Part of a small language model's weights.
Size: 16 layers, width 128, 4 heads of 32, vocabulary 1783.
Architecture: LayerNorm before each block, learned positions, no biases in attention or MLP, tied embeddings.
Training: a variant of Muon for these matrices, 12070 steps.
Each number is 128 + 24 x the weight over the matrix's rms, rounded and kept within 0 to 255. Layers, rows and columns count from 0.

# layer 8 attention key, 128x128, rms 0.0538, rows 10-31, columns 0-63
[[143 141 150 137 159 133 159 126 146  93 113 121 122  72 175 127  87 122 122 145 127 129 107 146  93  99 100 143 117 157 159 117 108 139  96 112  96 153  78 117 148 146  91 120 123 121 148 143 140 126 106 141 147 122 151 115 151 140 116 172 100  91 156  71]
 [145 133 123 135 126 149 118 155 154 142 138 134  64  93 136 123 121 119 146 129 101 116 111 181 111 136 162 120 118  84 122 133 137 134 125 127 111 156  86 152 112 119  78  93 156 118 180 149 149 114 135 114  83 127 167 169 131 105 142 139  94 139 114 119]
 [ 97 111 126 111 131 128 131 124  93 122 156 133 137 137 118 161 172 146  95 133 112 157 132 119 122 145 153 140  66 166 131 156 149 105 107 122 161 139  98 157 148 186 120 214 126 140 143 129 171 123 124  88 124 115  94  86 124  82 114 135 148 118 142 147]
 [128 120 130 125 134 136 109  97 101 132 137 138 121 125 120 126 156 138 113 192 175 136 131 119 190 150 110 128 148 103 126 181 106 136 135 112 133 137 141 131 115 141 183 156 126 134 139 163 120 117 137 130 169  94  90 143  86 144 106 139 146 138 121 111]
 [100 148 119 157 124 146 147 145 120  80 161 154 112 117 131 131 120 132 104 103 106 151 173 107 128 107  98 112 115 143 129 138 153 143 108 158  58 141 125 123 136 134 143 140 138 105 146 135 139 122 124 121 125 168 101 169 126 123 129 117 118 141 145 146]
 [116  90  77 167 137 124 131 118 159 108 187 128 115 116 124 120 135 109 121 100 119 139 141 135 119 136 144 131 141 134 133 140 110 116 145 151 188 150 118 124 127 115 160 140  99 166  89 120 131 133 139 143 157 136 159 130 118 107 109  92 120 117 105 125]
 [146 155 151 156 142 115 118 128 106 112 112 167 142 147 117 141 126 139  82 125  84  98 138 103 147 179 111 177 133 126 173 117 161 136 132 122 138 155 112 156 162 127 171 133 101 160 147 133 102 120 151  89 141 142 120 155 114  76 142 123  98 201 109 145]
 [ 95 130  74 128 164 114 115 145 115 103 126 143  82 149 142 148 113 186 153  88  98 122 132 143 144 108 120 134 159 147  98 155  76 132 107 142 116 135 147 122 111 128 148 114 139 118 113 135 136 107 137 135  94 125 118 135 113 156 147 161 142 151 121 128]
 [151 108 117 163 125 167 107 135  99  92 114 135 114 117 140  95 115 136 101 168  80  95 161 111  81 120  95 180 104 127 147 137 119 122 104  66 109 125  91 130 126  88 154 103 107 107 115 184 114  83 169 122 100 148 133 141 135 137 111  77 109  94 124 109]
 [130  77  90 125 142 150 130 190 113  98 114 128 166 131 117 144 141 173 140  76  84 151 148 105 131 148 119 114 114 135 171 126  67 114 128 110 182 157 123 118 153 112 152 177  95 127 119  85 129 130 105 123 147 155 149  79 144 124 117 111 102  97 128 117]
 [144 131 149 164 117 109 105 117  93  91 140 152  74 114 155 104 180 136 128 156 160 122 140 134 136 113 159 131 181 143 135 165 114  74 129 140 109 128 160 162 134 133 192 115 126 141 176 139 127 111 106 150 187 115 163  98 103 134 146 117 171 111 136 135]
 [113 118  90  94 175 108 106 119 124 137 118 147 139 119 102 130 136 125 138 155 115 142 133 115 132 144 136  98 126 163 115  95 116 159 146 156 133 126 137 126 124 115 153 118 123 134  92 153 124 119 138 152  91  76  90 111  79 162 117 154 146  92 119  90]
 [153  89  99 153 156  90 120  69 148 126 113 140 149 125  97 138 185 141 139 135 116 154 129 175 115 113 130 130 133  95 109 129 169 103 140 175 165 103 147 190 136 138 123 136 131  98 118 107 158 116 118 102 149 141 143 137 142 121 110 104 110  92 150 136]
 [100 138 171 122  85 132 127 138 111  72 144 159 129 110 112 148 108 181 157 150 163 121 103 170 150 143  87 154  94  49 163 140 110 123 121 155 112  87  94  99 114 112 145 145  89 167 106 101 105 178 105 138 111 108 147 127 100 125 145 123 119 137 146 101]
 [110 112 146 138 157 124  98 172  99 136 110 121 123 193  80 122 105 159 117 117 116 111 106 124 141 141 123 128 146 120 139 132 126 136 106 169 131 144 128 130 158 135 135 136 120 135 163 109 115 101 127 132 109 109 132 123 134 126 101 137 145 143 128 148]
 [114 100 181 123 114 129  94 126 132 107 110 126 127 122 114 143 122 151 118 108 159 147 113  94 140 142 134 110 125 130 136 149 125 117 116 148 150 139 137 101 158 112 150 155 106 140 172 126 127 116 106 130 104 106 132 211 120 101 185 165 174 136 132  77]
 [ 88 144 114 136 127 136 180 154 117 116 113 133 131 159 134 183 137 155 152  99 132 123  88 147 154 114 158 138 114 111 104 109 128 122 174 156 110 115  83 155 139 127  88 120 172 147 142 161 128 140 100 110 118  89 154  93 111 148 132  77 151 138  95 130]
 [136 136 106 150  99 140 126 140  87 128 173 153 112 152  93 128 120 118 131 148 153 109 132 189 111  98 110 118 138 114  85 142 160 117 129  89 175 105  74 104 115 126 133 161 142 111  80 104 119 187 174 158 119 163 157 156  65 140 154  89 182 141 166 163]
 [112 137 113 134 158 134 135 108 138 117  80 131 154 123 119 140 144 119 145 127 156 140 135 130  89 128 164 129 126 122 132 126 144 105 121 111 127 155 127 121 150 131 121 110 147 125  89 112 139 117 126 142 146 116 130 155 103 135 131 150 154  59 111  70]
 [159 111 134 142 135 157  95 137 100 157 110 126 125 116 117 157 204 108 156 114 124 166  72 105 120 118 123 110 119 172 112 154 158 126 127 139 125 115 155  73 105 121 113 154  90 127 123 126 159 176 171 133 148 127  88 103 148 149 144 146 115 149 132 167]
 [142 119 117 139 121 105 130 121 156 132 117 164 112 128 178  88 137 127 144 101 121 135 138 123 109 101 125 154 151 133  73 138 165 104 123 178 120  84 116 156 106 135 144  91  94 110 133 139 139 152 162 133 126 149 145 162 168 146 143 115 129 155 109 118]
 [ 98 103 127 116 122 163 159 135 117 121 136 124 125 138 129 106  79 118  95 153 127 142 129 106 120 100  97 156 167 140 148 118 131 128 125 174 109  99 143 139  97 141 141 148  95 141  96 125 110 144 169 175 109  94 133 122 157  94  90 160 120  96  85 165]]
# layer 8 attention query, 128x128, rms 0.053, rows 11-31, columns 0-63
[[133 149 137 134 124 157 119 176 139 150 174 134  92  92 133 130 137 108 138 107 133 107 122 167 152 152 160 102 127 121 106 138 130 128 110 119 110 166  82 158 119 135  90  95 157 112 198 136 127 111 160 102  83 125 145 165 136  94 120 137 125 130 137 133]
 [106 128 126 147 136 145 143 127  84 111 137 147 161 121 127 173 155 129 103 137 115 142 121 101 114 158 114 118  85 133 133 129 138 139 116 113 178 146  86 151 121 147 106 174 139 146 154 102 147 127 115  99 106 114  94  67 147  85 120 125 136  96 137 127]
 [110 124 119 155 162 139 130 108  99 135 142 126 118 127 122 106 140 157 116 187 124 123 148 106 179 162 121 119 111 109 147 137 119 111 128 107 122 141 155 146 114 124 158 121 122 129 124 160 120 127 132 142 147  97  86 111  72 160 111 123 138 114 128 112]
 [ 99 127 118 148 107 156 156 164 130  93 152 139 123 107 136 138 106 121  88 106  96 169 171 101 134 124 102 113 139 134 137 128 162 158 109 135  60 123 144 122 127 118 139 148 133 120 156 138 116 135 125 112 128 174 123 130 119 125 137 142  98 139 118 134]
 [105  90  62 157 154 133 131  98 146 127 197 138 111 124 126 146 145  98 117  98 136 140 155 153 138 152 132 117 148 121 124 145 148 148 122 169 173 140  92 126 137 117 154 175 104 150 105 144 161 142 140 150 162 139 144 146 117 103 112 112 139 135 136 136]
 [143 182 157 166 127 116  90 131 134 103 131 171 144 128  88 161 132 137  74 135 101 108 129  88 136 164  91 188 141 141 197 113 131 132 120 119 137 148 109 164 148 128 174 141 137 150 148 145 110 122 136 102 157 143 118 123  99  97 132 126  95 163 105 148]
 [110 133  95 128 140 158 137 140 110 145 163 134  91 150 144 138 132 169 161  97  84 108 137 127 155 123 107 149 113 152 112 148  90 147 118 163 138 149 153 130 100 153 140 137 152 127 116 143 107 128 146 114  90 124 138 128 145 170 133 130 134 133 150 134]
 [144 135 138 176 131 133 113 126  80  99 122 125 134 137 116  99  96 134  66 146 110 122 139 114 129 134  97 154 118 120 149 146 135 135 105  69 106 116 103 124 138 102 183 140 143 105 128 195 137  95 152 126 111 178 118 132 130 157 114  86 120  89 120 135]
 [124  76  99 122 153 141 129 170  98 117 103 133 161 153 113 142 153 185 148 109 106 133 151  88 125 150 107 108 136 130 166 127 100 130  89 121 181 168  97 111 162 145 146 169  84 119 155 113 146 132 114 110 151 170 132 118 171 121 137 113 119 107 137 142]
 [113 105 132 142 122  85 122 106 114 127 145 193 110 135 154 128 190 133 155 137 130 126 123 130 130 102 135 129 168 138 136 198  95  84 140 124 119 133 143 134 126 125 178 105 110 136 158 109 122  88 117 122 164 116 161 113 105 135 162 135 170 135 124 139]
 [ 94 112 128  76 139 117 116 114 111 163 134 126 153 133 106 116 119 129 103 124 109 157 105 114 123 103 149 122 101 192 121 114 168 156 144 153 140 121 119 126  98 127 158 134 127 123 104 131  99 126 120 173  95  91 107  85  84 151  96 163 149  99 110 114]
 [174  97 101 138 149 136 110  58 153 131 122 158 144 139 110 142 157 122 159 123 141 130 162 160 152 114 143 152 113 127 108 104 152 116 152 163 173 115 121 178 135 126 119 107 110  99 127 124 182 122 131 109 135 137 136  65 124 104 111 140 144 100 165 130]
 [116 124 158 151 103 129 118 127 154  90 145 177 114 109 125 136 126 169 149 158 151 135  96 152 166 129 125 170  94  71 139 149 127 123 120 140 137 112 109 100  92 129 134 136 104 144 124  78 104 175  96 146 126 110 147 133 106 111 115 144 107 145 161 124]
 [108 106 180 131 148 112 103 161 108 129 138 133 123 189  99 147  98 157 148 107 122 107 118 138 107 115 130 152 146 111 146 105 130 111 123 194 152 138 110 147 139 124 141 112 107 123 155 134 134  97 141 142  93 119 123 120 145 118 105 140 125 107 118 139]
 [ 98 108 180 117 119 117 121 159 150  93 161 134 142 137 142 162 140 149 130 131 132 126 148  55 119 144 151  92 125 129 132 129 112 139 100 151 153 158 105 122 136 111 166 138 143 137 157 145 129 132 107 157 127 117 143 170 148  84 150 172 171 114 133  71]
 [104 113 126 161 140 133 153 131 152 110 139 118 140 193 134 167 132 141 153 100 137 148  82 149 149 103 127 147 142 115 127 110 107 112 190 171 117 101  80 142 140 147  95 145 165 145 171 144 120 136 132  85 139  87 131  93  98 132  94 108 142 142  99 135]
 [118 127 122 148  91 158 134 132 103 104 155 173 109 137  95 117 116 116 140 137 125 129 132 170 106  87 132 107 123  96 110 124 147 123 126 106 148  85  70 100  65 120 130 157 149 124  70  87 141 178 188 153 114 162 160 156  95 126 175  85 171 144 161 173]
 [101 126 105 111 147 140 129  96 122 110 103 122 142 156 130 145 137 126 159 126 137 136 148 120  88 137 152 109 135 129 150 117 154 108 120 104 130 134 139 100 148 134 115 122 154 139 100 102 146 122 122 153 130 119 124 138  94 151 151 139 161  93 137  95]
 [139 104 160 150 133 165  77 136 137 154 106 120 111 109 133 142 205 115 137 107 108 167  88 104 106 141 112 134 120 155 121 144 137 127 171 160 117 105 149  82  78 114 114 134 125 136 123 140 146 171 153 130 135 114 108  97 122 157 158 125 107 132 140 149]
 [128 122 134 106  96 128 122  78 161 129 139 140 124 102 160 104 149 108 123  98 134 106 110  97 136  87 132 163 155 137  81 131 155 120 101 163 157 103 118 166  84 138 141  86 119 141 105 132 130 119 165 116 121 122 173 122 147 127 133 117 147 155 112 125]
 [ 89 114 131 127 119 163 154  96 107 150 142 120 120 141 143  91 100 117 112 153 149 123  99 122 128 114 119 144 171 125 159 131 148 129 102 162 134 101 132 141  98 117 135 143  91 164  99 130 120 152 168 156 123  79 116 147 155  97  97 163  96  83  91 143]]
# layer 8 attention value, 128x128, rms 0.0537, rows 0-2, columns 0-63
[[122 114 138 109 154 141 161 137 165 119  81 121 127  85 102 139 125 149 135  93 109 102 115 141 129 153  79 193 126  95 128 151 161 165 168  90 119 171 143 117 132 134 132 190 127 137 123 114  79 159 109 142 130  99 110  83 103 112 147 166  91 135 116 151]
 [ 89 123  69  96 154  59  93 139 100 144 174 138 171 175 150 159 122 161 115 129 140 145  72 128 122 126 160 101 160 116 105 132 116 128 137 111  84 142 101 145 134 131 149 125 119 134  95  73 159 130 110 138 112 118 152 164 150 140 130 134 149 134  94 118]
 [ 86 125 131 118 137  99 167  97 122 122 133 165 161 143 145 151 119 115  88 132 112 156  67 122  85 119 141 110  91  69 108 143  82  99 171 142 145 120  93 126 113 156  91 143 133 142  97 104  74 131 138 118 163  76  65 168 154 110 139 106 131 143  90 138]]
# layer 8 attention output (transposed), 128x128, rms 0.0673, rows 0-2, columns 0-63
[[170 105 114 160 126 153 117 155  86 136 109 145 112 114 148  95 154  61 133 163  92 108 172 174 109 153 125  71 150 112 100 120 117  97 102  53 133 105 118 129 117  99 124 121 120 123 146 145 183 102 144  93 160 154 142 151 129 139 116 100 143 127 176 151]
 [115 109 161 156 109 157 117 181 123 155  53 125 134  94 148 107 162 107 162  99  99 159 140 149 137 116  82 181 122 135 149 118 106 187 126 117 116 121  81 198  89  85 137 120 104 136 175 136  88 111 132  75 108 150  99 105 166 123 118 133 100 143 164 186]
 [183 116 143 124  93 161 115 155 125 122 129 136 143 123 132 104 166 161 118  87 113 134 154 120 174 163 102 139 146 117 114 106 154 139 102 151 133 148 172 114 120 109 151 120  80 108 136 144 152 127 136 111 160 171 150 132 127 107 155 142  56  73 174 135]]